From a checkpoint of a small transformer trained on Wikipedia.
Size: 2 heads of 64 (1 for keys and values), 2.99M parameters.
Each number is 50 + 10 x the weight over its row's rms, rounded and kept within 0 to 99. Layers, rows and columns count from 0. The size before them is the row's rms in percent of the matrix's.

# up: layer 7 MLP up, 512x128, rms 0.296, rows 425-451, columns 0-127
# down: layer 7 MLP down (transposed), 512x128, rms 0.297, rows 425-451, columns 0-127
up425 098:58 73 78 50 64 52 57 44 56 64 56 70 27 49 57 47 51 43 45 65 55 41 47 65 30 55 44 44 42 51 64 43 38 59 42 54 30 62 35 68 57 40 51 42 43 45 41 62 55 38 42 48 44 45 54 40 49 45 54 47 58 52 49 66 43 34 55 55 49 41 25 50 61 33 59 56 47 41 61 45 34 53 55 45 51 30 42 46 41 48 62 50 62 55 60 61 55 53 59 43 42 48 47 47 44 61 44 29 26 47 49 31 38 60 53 47 47 59 41 54 53 45 57 43 56 60 47 50
down425 096:39 43 58 53 45 51 36 43 48 19 41 36 36 45 67 40 63 50 63 52 40 44 30 44 52 56 50 57 55 54 28 45 65 56 41 44 56 58 43 57 50 55 50 40 53 50 55 63 52 47 39 44 46 69 61 41 53 45 57 59 54 52 46 40 47 54 62 48 55 52 54 58 60 49 57 25 61 38 48 44 52 49 50 53 47 32 60 46 58 53 37 37 51 64 36 60 47 23 67 66 25 48 56 47 53 41 43 56 54 47 55 50 46 57 63 50 64 57 56 75 54 39 53 49 32 52 57 66
up426 090:58 64 50 60 47 62 47 45 45 52 57 47 43 47 64 29 71 53 37 40 50 62 50 54 41 60 57 43 49 45 44 39 52 61 32 45 54 59 25 41 30 47 54 59 45 55 33 44 52 44 40 60 58 48 48 49 38 74 37 43 44 66 52 46 49 54 54 57 54 56 62 62 64 72 67 51 66 49 44 49 39 49 55 58 58 43 50 60 56 48 33 53 48 61 42 47 59 49 70 54 49 55 43 44 41 58 69 60 26 61 58 56 32 69 56 49 42 41 38 63 51 48 52 48 33 40 43 49
down426 086:42 63 49 58 47 51 44 36 65 55 43 58 50 40 36 56 69 45 57 32 50 59 60 52 53 70 53 53 39 45 50 40 53 53 57 52 45 31 63 57 61 54 63 36 50 55 65 44 65 47 55 45 41 47 36 64 47 54 42 62 70 48 51 53 51 38 61 61 42 43 41 61 39 64 49 63 41 40 66 27 38 56 48 65 44 49 53 43 40 40 70 64 66 53 42 33 51 50 46 41 40 44 40 42 48 55 48 59 70 50 61 41 40 44 46 64 51 54 33 43 51 61 65 46 63 29 40 51
up427 100:54 65 35 45 51 42 52 53 54 58 73 44 60 41 55 39 39 51 51 43 44 36 49 44 46 38 63 59 51 60 40 53 55 49 54 43 28 62 28 40 45 66 40 61 46 36 45 50 40 50 45 57 47 53 53 70 41 57 59 44 42 69 47 59 49 64 43 47 53 82 51 45 43 38 51 52 64 41 45 54 53 45 54 59 49 41 44 61 40 57 51 47 49 60 52 27 71 52 55 47 49 48 42 41 37 60 50 42 51 35 57 68 46 55 50 25 61 47 59 55 65 33 48 56 42 31 46 69
down427 102:68 46 62 44 36 67 45 50 56 53 65 47 55 59 66 63 42 56 46 58 46 45 53 55 32 52 45 65 45 59 64 39 42 53 41 49 62 63 43 45 64 61 35 52 47 64 29 42 48 48 59 60 52 51 42 27 33 53 59 54 46 74 52 54 53 43 64 57 46 51 59 43 41 45 62 48 47 36 52 63 55 55 71 45 65 69 22 43 55 64 35 51 55 75 43 65 32 55 41 53 48 44 51 56 47 51 48 51 50 40 54 59 43 50 50 50 35 41 60 47 36 59 58 52 60 60 52 48
up428 094:45 50 59 48 53 43 49 59 31 57 60 41 47 56 54 51 56 45 39 41 51 63 38 55 49 49 59 58 46 46 45 53 52 46 61 53 32 42 27 56 41 61 52 37 56 59 50 35 44 37 43 62 49 72 33 49 41 66 66 61 53 45 56 47 58 40 65 60 51 51 43 52 51 38 35 60 50 54 59 47 72 43 40 41 49 60 54 66 54 57 30 61 44 47 49 44 64 60 54 52 32 63 54 50 37 67 44 55 46 69 43 52 35 59 58 39 48 46 55 43 42 39 27 53 29 42 51 78
down428 103:43 49 78 42 75 44 56 42 72 46 58 60 52 57 56 55 18 35 67 39 40 32 45 57 62 58 52 60 44 33 53 56 53 67 47 46 44 52 49 52 42 61 57 59 23 58 52 47 43 43 49 49 59 53 59 44 46 56 58 53 53 50 54 40 57 34 60 58 43 50 41 61 49 45 57 56 63 55 55 58 47 36 58 56 59 56 51 37 45 66 49 52 49 51 56 46 50 35 50 59 50 65 57 63 69 52 31 42 55 57 40 45 52 35 48 58 41 44 59 61 67 64 50 58 29 55 46 44
up429 095:57 53 45 49 65 60 53 52 56 42 57 55 35 32 36 50 49 33 57 56 43 63 36 57 32 54 61 38 36 55 39 59 49 59 48 56 51 64 49 50 63 50 41 64 47 62 51 44 54 39 61 62 30 39 53 42 55 61 34 57 45 26 57 32 41 44 61 47 45 57 55 45 38 56 62 64 43 47 53 48 48 53 49 47 46 40 42 35 54 53 64 57 61 46 52 65 25 39 34 47 48 46 47 46 56 63 64 67 43 58 65 39 55 39 44 36 46 38 68 35 60 74 49 62 44 49 52 55
down429 090:51 48 41 52 62 57 47 38 38 47 52 46 36 66 51 63 41 47 39 46 55 56 51 46 50 47 52 39 43 46 59 64 53 62 56 36 77 54 52 39 54 48 52 65 61 58 49 27 72 71 50 28 72 52 51 46 55 42 72 20 32 40 54 44 35 54 65 42 43 44 61 45 44 45 47 42 46 40 48 48 56 53 58 62 42 57 49 52 59 34 46 44 49 64 38 45 56 53 52 69 54 35 44 63 41 40 51 43 58 57 39 38 55 44 49 53 62 44 58 48 48 57 51 42 48 23 48 51
up430 095:46 59 49 57 61 68 28 62 47 50 44 42 63 46 57 38 49 55 49 75 57 36 48 36 63 40 67 43 57 54 41 71 55 55 44 44 31 41 60 49 53 50 41 34 67 54 51 47 46 54 54 23 36 48 40 54 59 46 45 27 47 63 53 51 70 48 54 38 34 58 52 39 64 51 47 54 52 52 54 42 66 71 62 55 53 39 76 45 59 51 36 52 58 59 58 52 48 62 56 58 66 37 51 49 56 54 54 43 49 40 39 44 48 66 51 58 53 48 56 38 60 43 58 59 42 59 55 45
down430 093:70 31 53 40 50 63 45 60 58 40 42 47 54 59 29 55 43 54 33 55 69 46 50 39 35 40 63 45 59 53 66 46 59 46 37 54 45 61 31 38 38 32 41 67 48 46 35 44 68 58 59 62 35 48 50 45 37 48 52 57 35 42 27 59 45 38 53 55 55 37 43 45 56 47 39 39 43 45 58 43 38 63 37 69 46 58 55 48 38 44 54 53 44 54 51 48 30 62 46 52 39 65 45 40 35 48 51 58 48 68 52 51 65 40 73 51 49 55 64 43 49 57 56 50 44 51 51 51
up431 097:40 27 64 38 52 54 55 46 52 49 54 61 50 38 60 38 59 51 40 47 57 38 55 54 45 68 54 50 54 40 55 37 49 49 59 57 56 50 47 53 53 45 50 83 55 45 36 49 53 33 63 37 53 54 50 64 59 38 53 51 52 47 58 30 50 45 57 39 42 44 41 43 59 41 32 63 47 49 50 47 56 51 69 62 44 39 48 52 58 34 55 31 41 34 36 49 42 38 41 32 38 46 59 56 43 50 39 34 56 37 67 43 75 45 48 70 36 44 44 53 49 47 49 59 36 56 55 28
down431 107:47 61 45 55 52 55 63 50 42 25 50 49 57 66 40 52 52 42 41 51 38 64 46 53 52 62 61 55 30 53 49 46 40 53 48 40 67 32 45 31 34 41 44 61 50 37 41 43 65 43 43 48 71 45 56 44 54 62 45 55 52 27 54 37 47 35 48 49 46 54 43 65 60 53 38 55 26 60 67 58 51 52 44 60 42 63 35 45 63 48 61 35 50 35 57 51 67 45 37 49 48 70 36 50 56 52 56 48 54 58 35 55 66 40 60 69 39 37 36 57 49 53 51 52 56 43 54 49
up432 098:49 57 45 53 26 53 42 50 51 32 40 49 59 58 45 37 54 53 36 43 47 70 47 47 40 46 48 55 64 57 68 55 37 53 52 62 62 69 45 50 41 50 49 51 52 57 43 56 49 65 49 38 42 71 41 54 69 59 63 54 43 63 32 60 61 40 65 73 59 56 44 34 61 46 56 50 33 52 59 53 57 53 52 58 30 55 53 72 46 67 45 46 55 52 69 59 40 47 42 46 48 61 61 51 50 60 50 52 42 50 60 34 52 36 35 59 50 57 54 44 57 44 56 51 67 29 46 65
down432 093:54 68 67 51 52 44 60 48 35 49 46 32 52 53 56 45 66 30 42 59 32 36 53 48 56 56 47 59 54 35 44 50 38 44 70 49 63 35 42 51 63 39 51 49 44 42 54 60 43 42 29 53 59 50 56 46 50 42 54 50 47 62 44 48 54 48 37 39 47 35 48 58 44 67 64 62 61 54 34 47 50 48 59 48 34 36 59 63 47 42 48 49 53 39 41 47 28 48 51 60 54 64 53 46 72 36 63 77 49 42 42 50 34 52 54 61 41 44 44 41 47 28 40 29 55 51 48 44
up433 101:54 37 39 54 55 49 66 52 59 46 42 57 58 41 46 61 65 70 51 55 59 61 52 38 48 56 47 61 53 52 55 43 55 43 78 65 54 48 54 52 51 40 36 60 55 39 69 58 45 51 58 49 42 45 50 59 51 47 41 27 54 76 61 46 47 29 36 44 40 69 48 62 66 52 66 47 60 57 49 51 64 61 43 55 63 54 57 64 49 59 45 44 47 53 56 37 50 26 53 50 52 43 77 56 48 47 32 51 33 59 49 41 47 50 50 41 45 58 44 40 58 29 42 46 68 52 48 45
down433 102:53 41 46 36 59 37 62 63 47 25 59 36 56 55 37 42 42 61 60 57 59 33 37 41 59 41 38 41 52 54 36 37 72 57 37 65 62 53 50 39 48 40 43 56 34 49 49 37 62 60 47 61 40 55 54 38 68 49 58 53 56 46 49 49 51 53 44 37 48 56 30 40 45 46 66 43 47 58 57 46 58 52 58 50 41 66 47 49 42 70 40 63 47 53 43 66 53 44 60 30 50 45 51 59 54 67 36 48 45 50 56 30 53 65 39 47 33 48 40 47 62 69 57 44 66 55 55 62
up434 115:36 55 39 66 58 49 43 46 53 63 55 57 77 50 44 58 49 49 35 53 65 60 50 57 83 52 40 50 50 66 41 45 53 55 49 63 43 61 51 30 38 46 55 45 50 44 68 58 55 60 61 53 34 48 37 63 35 59 44 55 65 56 55 37 50 60 55 60 45 40 33 50 60 53 53 64 51 63 52 47 58 57 73 50 75 42 50 47 54 45 52 57 50 49 42 41 32 44 61 49 74 51 60 59 38 47 47 44 56 50 52 42 49 45 72 59 43 56 46 57 52 33 58 48 54 66 60 52
down434 104:50 42 50 46 45 53 70 46 49 65 58 50 72 46 48 48 36 53 38 43 55 74 49 55 54 58 39 49 27 38 47 50 55 54 49 54 57 42 54 42 37 41 62 49 50 51 52 53 60 59 69 45 31 46 56 50 27 42 57 42 61 57 60 39 46 41 56 50 44 41 45 69 67 55 67 49 43 43 44 45 54 52 79 44 57 61 69 47 55 53 55 64 48 44 38 44 66 34 70 56 62 42 34 54 44 49 38 35 52 41 54 59 52 47 58 54 42 65 45 60 65 44 54 67 62 37 45 46
up435 098:47 37 51 38 48 52 44 60 39 47 44 31 64 58 60 59 42 64 54 61 57 50 52 55 56 37 51 50 59 35 48 49 59 25 52 38 48 43 62 57 45 46 57 25 45 31 57 51 57 44 48 46 50 75 49 49 54 39 39 46 45 51 41 59 34 45 63 49 49 59 32 69 47 54 42 65 58 62 50 50 58 57 55 59 29 56 46 44 55 47 26 64 33 58 57 51 58 57 45 57 56 46 54 33 51 50 57 58 63 64 78 52 42 46 42 50 47 37 40 53 37 56 47 49 36 34 36 41
down435 103:47 45 52 44 33 52 47 37 56 47 56 50 47 58 56 47 37 63 55 69 67 36 53 61 49 56 52 64 43 50 60 55 62 44 52 67 44 73 49 46 47 44 49 50 40 53 26 60 45 65 32 36 44 60 53 36 50 62 51 38 32 69 72 50 48 46 53 40 53 70 36 36 54 45 67 60 53 53 56 51 29 45 54 46 59 54 51 52 55 64 53 45 44 49 49 62 60 63 59 36 48 52 60 49 66 69 36 46 34 33 50 37 44 50 55 54 40 53 50 56 36 64 58 52 30 39 58 43
up436 094:46 31 63 53 56 56 49 34 57 47 54 34 55 53 43 70 56 44 44 58 51 38 61 43 61 40 68 41 49 67 46 63 54 56 18 44 44 60 46 47 70 53 49 52 42 36 44 46 55 50 47 49 57 38 67 53 52 43 46 44 65 49 44 62 64 43 37 64 51 66 49 48 55 42 53 38 53 44 50 62 73 35 46 60 41 46 56 49 45 41 37 68 75 57 48 47 47 51 53 50 44 56 54 49 48 43 67 53 33 37 46 54 59 49 50 69 41 55 39 46 46 47 65 41 29 67 52 62
down436 096:35 45 37 64 40 42 56 62 50 37 34 60 59 53 60 52 48 57 36 58 54 52 41 39 54 54 49 44 48 67 31 43 58 49 51 62 44 33 58 46 64 35 36 49 56 73 37 47 45 45 52 27 60 46 61 56 56 51 65 50 56 48 42 43 64 42 27 53 48 49 63 50 53 61 41 43 46 37 57 49 49 52 62 69 51 58 55 53 42 44 47 46 41 56 49 53 57 45 58 63 44 43 68 55 41 42 64 44 56 81 64 44 70 57 31 47 43 40 56 60 70 54 43 47 56 45 44 62
up437 105:38 47 35 57 56 40 58 48 44 40 26 53 45 48 38 51 44 49 57 72 53 58 49 83 58 54 46 37 59 47 40 56 54 56 74 42 29 52 45 46 56 54 30 43 56 37 62 54 74 43 48 66 51 58 53 62 47 44 33 53 53 51 57 50 27 44 49 54 47 54 49 44 46 32 75 45 49 38 43 51 67 40 40 51 60 39 44 51 54 57 46 43 57 45 52 48 45 34 44 50 53 33 49 60 56 36 53 56 36 45 44 53 51 48 48 43 28 60 57 59 46 41 64 57 34 45 55 48
down437 110:46 40 36 56 65 57 31 32 61 70 45 41 61 55 44 58 45 55 55 43 54 53 45 37 50 68 36 56 41 49 32 50 42 42 53 34 34 55 57 48 36 50 53 65 51 45 39 49 62 56 65 63 57 56 37 65 58 41 47 47 64 71 29 59 59 60 55 54 52 51 76 52 34 59 51 63 39 56 54 63 49 56 53 54 52 68 34 51 48 46 54 48 47 51 52 49 38 70 44 62 54 49 70 50 55 51 44 50 47 53 30 52 57 45 64 28 49 58 50 61 50 52 60 70 45 48 55 41
up438 097:51 35 35 45 30 40 59 34 38 58 57 62 60 47 47 51 45 43 53 44 46 63 40 59 44 57 36 51 40 48 70 58 57 69 40 40 44 66 61 45 49 53 50 41 34 63 49 46 49 64 36 60 48 47 61 32 60 29 52 46 43 67 45 56 68 48 58 51 60 44 64 28 40 52 54 47 41 56 56 40 48 46 58 49 34 68 41 56 48 56 58 52 51 43 41 61 65 54 62 49 38 41 42 46 52 58 67 43 33 41 68 58 46 67 60 61 43 50 33 48 33 53 59 67 54 55 49 60
down438 099:50 39 55 38 35 54 52 53 38 34 33 59 74 52 55 44 43 48 45 59 24 42 34 57 48 52 54 47 51 48 58 48 64 38 56 54 48 46 65 49 51 71 34 62 47 59 61 65 54 43 61 39 53 69 55 39 40 60 66 35 62 46 44 59 53 42 49 50 48 53 59 61 48 46 43 52 46 39 53 58 33 53 70 63 49 60 55 49 38 57 42 46 45 49 31 23 52 39 29 43 46 44 62 54 59 35 66 48 42 50 62 28 43 60 63 62 45 59 55 47 54 49 53 57 50 53 52 53
up439 095:45 42 50 64 38 56 50 65 47 61 35 45 47 59 53 42 38 49 41 37 63 50 41 45 29 49 37 59 51 51 44 64 39 63 46 61 50 49 36 59 52 56 36 46 41 36 41 33 27 49 47 57 56 60 49 54 57 43 45 48 62 68 44 62 58 46 52 57 56 56 52 46 60 39 68 47 59 52 63 36 69 56 58 37 52 27 46 56 57 42 66 69 60 65 57 69 78 59 52 54 42 35 68 48 60 42 51 47 38 55 46 46 35 44 49 52 41 45 45 44 47 63 51 59 41 41 39 39
down439 089:55 44 40 58 45 46 48 44 47 40 34 52 47 49 41 66 47 68 53 41 54 49 52 35 65 48 50 28 41 40 51 72 44 73 62 68 38 47 52 52 57 53 50 43 61 43 55 72 63 57 50 69 61 52 36 66 48 45 58 33 59 41 55 67 62 53 53 52 41 52 71 51 64 68 66 32 43 59 61 56 57 61 50 54 57 46 47 56 45 37 52 52 44 61 59 59 59 67 40 51 36 58 57 56 46 53 78 43 61 55 55 40 48 49 40 54 50 41 54 50 39 59 58 48 66 50 50 35
up440 101:39 33 43 44 60 36 54 54 60 55 54 45 61 35 65 51 35 48 51 35 47 38 40 42 42 51 59 46 62 48 43 52 43 62 55 45 29 26 62 60 55 52 48 45 45 31 63 69 60 65 47 68 43 63 44 58 44 54 53 50 56 62 66 60 39 55 54 50 53 48 72 56 39 47 58 46 57 55 64 50 45 29 40 55 31 53 50 71 58 65 34 47 43 63 50 45 49 40 59 41 53 56 41 60 51 60 57 35 50 39 64 42 42 70 46 41 46 46 54 43 68 34 41 55 47 37 49 46
down440 110:59 36 37 34 47 52 57 45 48 56 48 51 54 44 60 51 65 42 40 42 35 70 48 43 60 49 48 62 66 48 60 49 59 56 53 59 66 64 52 67 64 51 49 31 44 51 53 50 37 56 44 55 54 42 39 43 50 61 47 67 59 56 59 51 58 57 60 43 62 47 54 52 58 52 71 37 52 34 75 48 43 57 58 55 46 55 60 60 58 59 43 48 54 51 36 52 49 62 55 54 36 50 60 30 51 42 57 53 54 25 29 61 35 52 55 56 60 42 64 62 50 52 64 71 45 26 67 59
up441 088:55 57 46 49 49 50 53 49 55 60 59 38 34 56 49 40 54 72 60 48 66 58 54 58 54 53 40 36 52 52 48 53 59 46 43 54 50 61 62 49 51 48 48 72 51 32 47 55 26 46 52 57 43 52 37 54 44 51 60 59 57 54 71 54 42 59 43 60 63 60 60 66 47 69 36 62 49 58 62 50 44 55 57 42 66 41 46 50 55 57 43 55 72 49 51 47 47 65 60 32 69 74 43 47 44 69 53 54 44 43 43 30 33 70 38 31 57 52 45 56 51 59 37 53 47 34 62 43
down441 082:66 72 46 26 55 54 54 50 55 59 44 46 64 47 36 66 65 46 45 50 59 61 47 61 46 41 46 41 58 55 64 39 51 52 40 52 33 42 36 45 51 46 29 46 62 44 43 39 75 41 43 50 57 37 38 40 37 61 53 48 32 58 57 38 48 64 62 62 33 46 40 41 53 36 46 61 66 40 60 54 59 49 43 41 49 57 44 34 58 41 46 51 35 33 51 49 48 69 45 67 45 46 61 43 55 53 35 44 40 54 46 61 56 58 57 60 40 38 60 48 64 38 48 37 44 60 55 52
up442 100:55 51 46 49 54 56 40 63 48 51 59 39 51 46 75 38 50 47 52 56 59 64 59 64 64 64 51 44 57 64 34 49 52 67 36 44 37 47 48 40 49 51 49 58 57 50 56 37 48 51 52 60 55 57 52 74 43 57 54 58 49 64 43 57 49 73 43 69 35 55 60 49 62 48 54 52 59 68 45 50 45 41 54 57 64 51 60 44 34 52 34 41 46 51 43 37 46 65 47 68 47 40 44 28 62 52 40 65 40 47 64 42 49 38 28 50 56 50 47 60 48 45 31 34 24 56 46 49
down442 104:43 81 60 60 51 51 36 44 56 49 52 43 48 58 64 64 50 33 61 50 48 55 50 41 52 53 33 43 44 41 47 45 48 37 49 61 53 53 45 38 60 67 54 51 78 42 72 45 47 50 47 68 46 75 50 30 62 39 62 42 42 52 33 57 51 41 57 57 59 54 58 75 28 59 47 50 64 51 49 46 51 68 48 55 57 52 46 62 43 51 52 59 49 44 59 36 30 35 56 43 49 47 60 47 42 44 46 52 36 58 52 71 49 49 54 52 47 57 51 65 39 45 52 54 65 41 47 39
up443 097:58 42 43 49 67 43 60 73 53 50 48 55 56 68 47 49 40 49 51 50 45 45 55 51 58 41 65 67 46 58 68 57 44 50 51 55 51 46 66 52 52 64 55 32 51 56 61 58 53 64 50 33 64 47 57 43 54 67 41 65 43 71 56 42 58 40 55 38 57 54 61 43 50 52 43 39 51 56 49 42 57 44 57 53 64 67 31 59 34 51 40 55 61 68 28 49 56 60 25 65 52 37 26 51 40 47 53 36 51 48 60 58 49 44 37 67 68 52 54 41 53 53 58 37 66 38 51 50
down443 103:53 53 37 58 35 50 48 53 29 47 64 70 43 31 56 58 54 49 40 46 47 68 42 51 28 39 39 47 17 44 39 55 55 55 51 43 53 71 57 51 48 35 42 53 44 58 39 52 32 43 44 46 52 35 56 33 45 59 43 54 35 46 36 53 43 60 45 49 46 41 62 44 40 41 55 46 65 42 48 52 54 33 44 50 50 58 60 45 64 62 46 41 50 49 43 50 54 44 37 56 41 56 49 66 40 49 62 44 69 58 67 47 62 40 51 51 36 75 62 49 46 44 46 49 61 67 63 56
up444 114:59 40 49 66 45 51 43 67 51 40 48 47 60 60 58 61 50 58 46 67 46 38 39 42 29 43 53 48 57 31 44 51 47 60 42 41 43 64 56 63 48 55 50 51 38 50 58 53 64 59 35 54 42 55 56 74 46 40 56 58 52 38 54 65 69 45 52 61 53 67 47 37 45 42 43 57 36 46 63 62 66 37 64 61 50 54 55 71 70 50 54 67 55 34 37 55 65 45 43 68 48 49 40 50 51 60 52 44 25 52 63 46 51 41 30 48 40 47 50 46 42 30 53 43 52 48 60 54
down444 106:47 41 50 55 67 24 54 45 43 36 46 67 47 54 38 43 49 53 66 54 34 54 25 39 54 48 32 50 29 50 47 59 36 55 39 48 50 69 43 65 48 70 40 55 61 33 66 57 47 38 32 48 54 54 47 56 51 48 53 47 48 44 52 60 56 28 52 69 40 32 65 32 53 43 46 48 49 50 52 54 53 48 47 48 42 37 52 57 54 54 68 48 50 41 36 50 52 42 50 31 31 37 47 48 45 51 56 51 49 45 39 51 46 48 56 52 38 67 34 65 53 42 39 44 64 46 39 48
up445 106:52 57 68 48 40 54 37 61 57 60 71 49 48 55 58 43 52 74 50 48 43 61 63 58 45 46 42 32 54 50 44 36 64 33 66 52 30 46 55 69 65 43 56 43 50 42 50 38 26 51 55 39 60 28 45 59 63 45 55 49 61 63 57 50 56 44 54 61 57 62 43 64 37 47 68 38 46 49 47 36 57 49 50 51 61 42 32 37 46 50 41 37 51 49 50 47 43 49 51 53 60 47 57 66 37 32 50 56 55 59 48 39 25 54 61 40 46 33 47 46 46 45 39 43 32 56 56 55
down445 103:61 45 62 61 70 47 54 59 59 45 57 58 46 65 45 61 53 51 35 54 54 55 59 57 50 45 51 41 53 53 53 50 33 39 71 55 57 61 52 21 49 63 41 48 47 49 49 52 35 43 55 46 48 44 63 45 59 46 44 54 53 58 45 40 43 58 73 51 36 39 57 65 59 56 46 62 60 33 61 32 41 45 62 37 48 57 58 49 62 26 56 46 59 50 60 41 68 38 40 49 54 65 53 39 59 33 45 59 41 57 46 36 55 51 77 39 51 38 50 61 74 46 41 43 43 42 47 46
up446 102:54 51 61 42 64 55 59 56 41 43 49 46 44 56 56 39 50 36 55 64 55 67 47 37 52 64 56 66 36 42 40 52 51 55 56 65 45 52 52 51 49 41 49 64 44 48 49 40 35 27 34 63 72 65 59 40 55 42 48 46 64 56 39 37 63 53 54 52 70 71 49 54 52 49 35 54 68 53 50 58 55 28 50 68 35 59 46 64 38 59 40 60 29 57 63 53 46 54 49 43 65 47 58 41 44 49 36 67 50 63 44 54 56 64 35 32 48 56 44 51 58 50 40 38 51 40 42 38
down446 104:55 43 46 34 45 61 51 55 38 61 42 44 25 56 57 67 33 46 43 61 74 51 40 41 44 65 47 57 51 40 38 55 38 49 37 49 56 46 60 62 51 40 63 65 60 57 47 52 47 64 51 59 45 51 47 44 39 53 58 56 48 48 49 42 62 41 54 52 47 57 48 57 43 47 57 48 61 49 46 59 65 61 72 43 44 65 59 55 47 54 47 72 37 65 49 43 51 61 79 44 45 48 52 50 79 63 45 59 41 39 63 41 58 54 33 38 50 58 44 49 59 59 52 49 68 72 45 56
up447 086:36 75 50 51 51 41 37 66 50 47 64 35 54 71 41 52 47 63 46 45 29 49 54 61 40 57 31 60 55 51 37 63 67 52 52 45 53 50 54 47 61 45 50 68 42 29 76 40 50 42 53 74 49 56 45 57 59 56 54 53 69 49 82 53 50 50 48 64 72 52 52 48 55 51 41 55 56 55 49 52 47 42 46 41 43 53 34 60 37 48 40 59 62 47 42 50 53 54 51 54 52 66 46 40 72 44 44 42 38 57 48 41 47 32 39 45 46 54 55 49 44 57 46 57 60 57 41 60
down447 086:43 43 54 36 56 54 52 46 34 48 61 44 64 43 65 51 58 48 49 54 66 52 52 50 49 45 60 38 62 27 58 48 34 40 48 67 50 64 49 40 39 52 52 53 55 58 48 50 45 55 44 42 36 57 47 57 37 50 45 59 27 45 16 51 35 48 50 41 42 43 35 42 49 36 62 52 60 62 60 66 43 35 61 50 57 49 62 48 55 61 65 56 43 65 47 46 49 40 67 65 38 41 57 59 25 54 64 57 54 37 44 34 53 55 36 53 53 60 43 73 43 57 61 57 50 48 57 58
up448 103:48 51 45 61 35 33 33 56 50 49 46 59 48 57 30 59 49 52 53 73 55 54 54 60 50 40 48 49 68 54 40 54 44 57 67 49 37 41 54 47 53 35 52 36 33 22 73 51 47 65 70 56 53 51 50 58 51 32 63 44 57 54 30 47 49 41 42 45 52 53 33 48 36 39 56 66 33 42 67 48 41 54 46 53 54 54 58 38 58 61 34 63 42 48 61 58 48 55 55 67 53 49 71 46 47 62 65 53 57 43 58 49 53 44 53 44 47 52 64 37 38 67 62 50 55 51 52 62
down448 099:37 54 39 58 67 47 39 55 48 54 48 47 55 40 45 46 54 45 53 42 44 53 58 60 78 46 41 58 38 54 66 42 53 49 47 41 44 44 43 48 64 43 62 56 44 59 80 45 48 42 49 51 46 20 37 58 41 32 48 58 51 43 35 41 44 27 44 41 50 62 58 52 46 59 43 61 68 46 50 42 26 52 35 49 40 58 66 66 50 62 63 51 39 37 65 49 48 42 55 64 37 52 60 31 52 59 51 37 65 43 53 29 53 54 42 58 50 55 56 56 52 44 40 47 56 58 46 45
up449 105:40 56 49 42 42 49 69 49 55 44 52 52 63 54 74 37 45 55 57 45 54 45 44 54 30 60 43 56 44 34 40 46 37 69 35 44 49 47 48 57 46 47 66 50 38 44 41 49 22 57 50 62 40 56 38 61 38 35 60 51 45 58 45 72 47 56 46 52 44 34 29 47 59 42 29 56 53 42 46 44 64 48 64 35 41 60 56 54 41 44 56 58 53 53 49 47 82 50 52 39 48 58 45 46 54 69 40 41 58 42 49 44 73 34 47 52 56 46 55 52 68 47 64 56 57 50 49 50
down449 104:55 54 56 40 58 48 63 57 61 40 27 62 42 43 53 67 54 39 40 43 43 42 47 45 34 49 50 39 58 50 48 51 40 33 49 58 62 44 53 32 49 49 41 56 47 59 48 39 62 47 42 63 57 73 76 46 58 51 42 54 41 47 55 40 41 51 54 56 52 48 51 69 61 60 39 48 63 75 54 46 44 36 48 34 50 51 69 45 44 35 53 78 37 50 60 38 31 45 47 66 45 49 45 53 58 60 51 40 58 53 48 55 47 34 62 53 31 28 50 48 52 48 44 46 37 38 53 48
up450 096:39 55 37 62 59 58 43 62 56 44 50 62 43 39 45 45 33 44 55 66 51 55 61 34 58 36 74 53 60 49 33 49 45 45 49 40 52 44 48 55 69 61 55 60 38 52 52 50 52 58 62 61 46 50 51 70 33 49 64 50 36 53 39 48 60 35 52 48 37 42 46 41 62 54 33 40 45 63 51 50 57 35 39 27 59 53 29 50 40 54 53 52 41 71 43 47 51 63 44 46 50 50 59 42 60 41 64 54 55 60 67 54 43 45 79 44 43 56 40 46 48 45 27 50 44 49 42 67
down450 105:54 48 50 43 61 48 39 47 31 59 48 53 58 59 55 54 48 77 50 50 48 61 41 65 70 47 56 62 34 54 38 46 33 66 50 48 46 59 43 51 39 48 56 62 54 54 76 49 47 36 48 39 49 51 28 50 38 51 55 34 37 63 47 42 43 36 58 54 44 49 45 48 32 58 56 45 53 44 36 21 44 60 56 45 36 57 45 57 50 45 52 50 42 54 44 49 53 29 47 70 52 50 39 41 39 38 50 52 47 54 54 53 30 26 52 37 66 61 47 57 52 40 47 39 51 47 55 69
up451 099:50 53 69 48 47 54 42 66 39 47 49 38 51 39 56 41 71 59 49 50 40 34 39 40 47 44 35 35 62 54 46 36 54 50 56 57 54 54 43 69 35 46 48 50 50 65 39 52 44 56 51 59 52 38 37 55 51 35 47 32 53 61 48 50 66 50 52 43 34 73 44 61 50 52 51 51 38 45 70 55 56 60 43 49 18 54 51 54 44 46 45 64 49 51 39 42 66 36 65 54 40 53 66 56 48 65 42 55 77 59 51 53 51 45 43 42 56 28 40 46 58 57 66 51 33 42 41 51
down451 101:61 46 44 64 38 59 54 51 34 55 67 58 40 29 58 49 47 52 40 66 52 45 50 48 49 51 51 61 48 30 56 40 52 20 44 55 64 50 51 59 54 44 44 68 51 47 54 46 50 52 47 56 34 49 47 48 57 42 49 42 48 39 57 53 43 69 53 44 51 65 36 47 66 51 41 27 53 40 36 52 60 51 57 50 61 54 47 69 66 45 62 49 39 57 45 48 24 40 50 58 41 52 34 49 44 60 44 51 50 43 51 36 60 76 34 74 42 59 52 48 48 57 38 28 51 59 51 41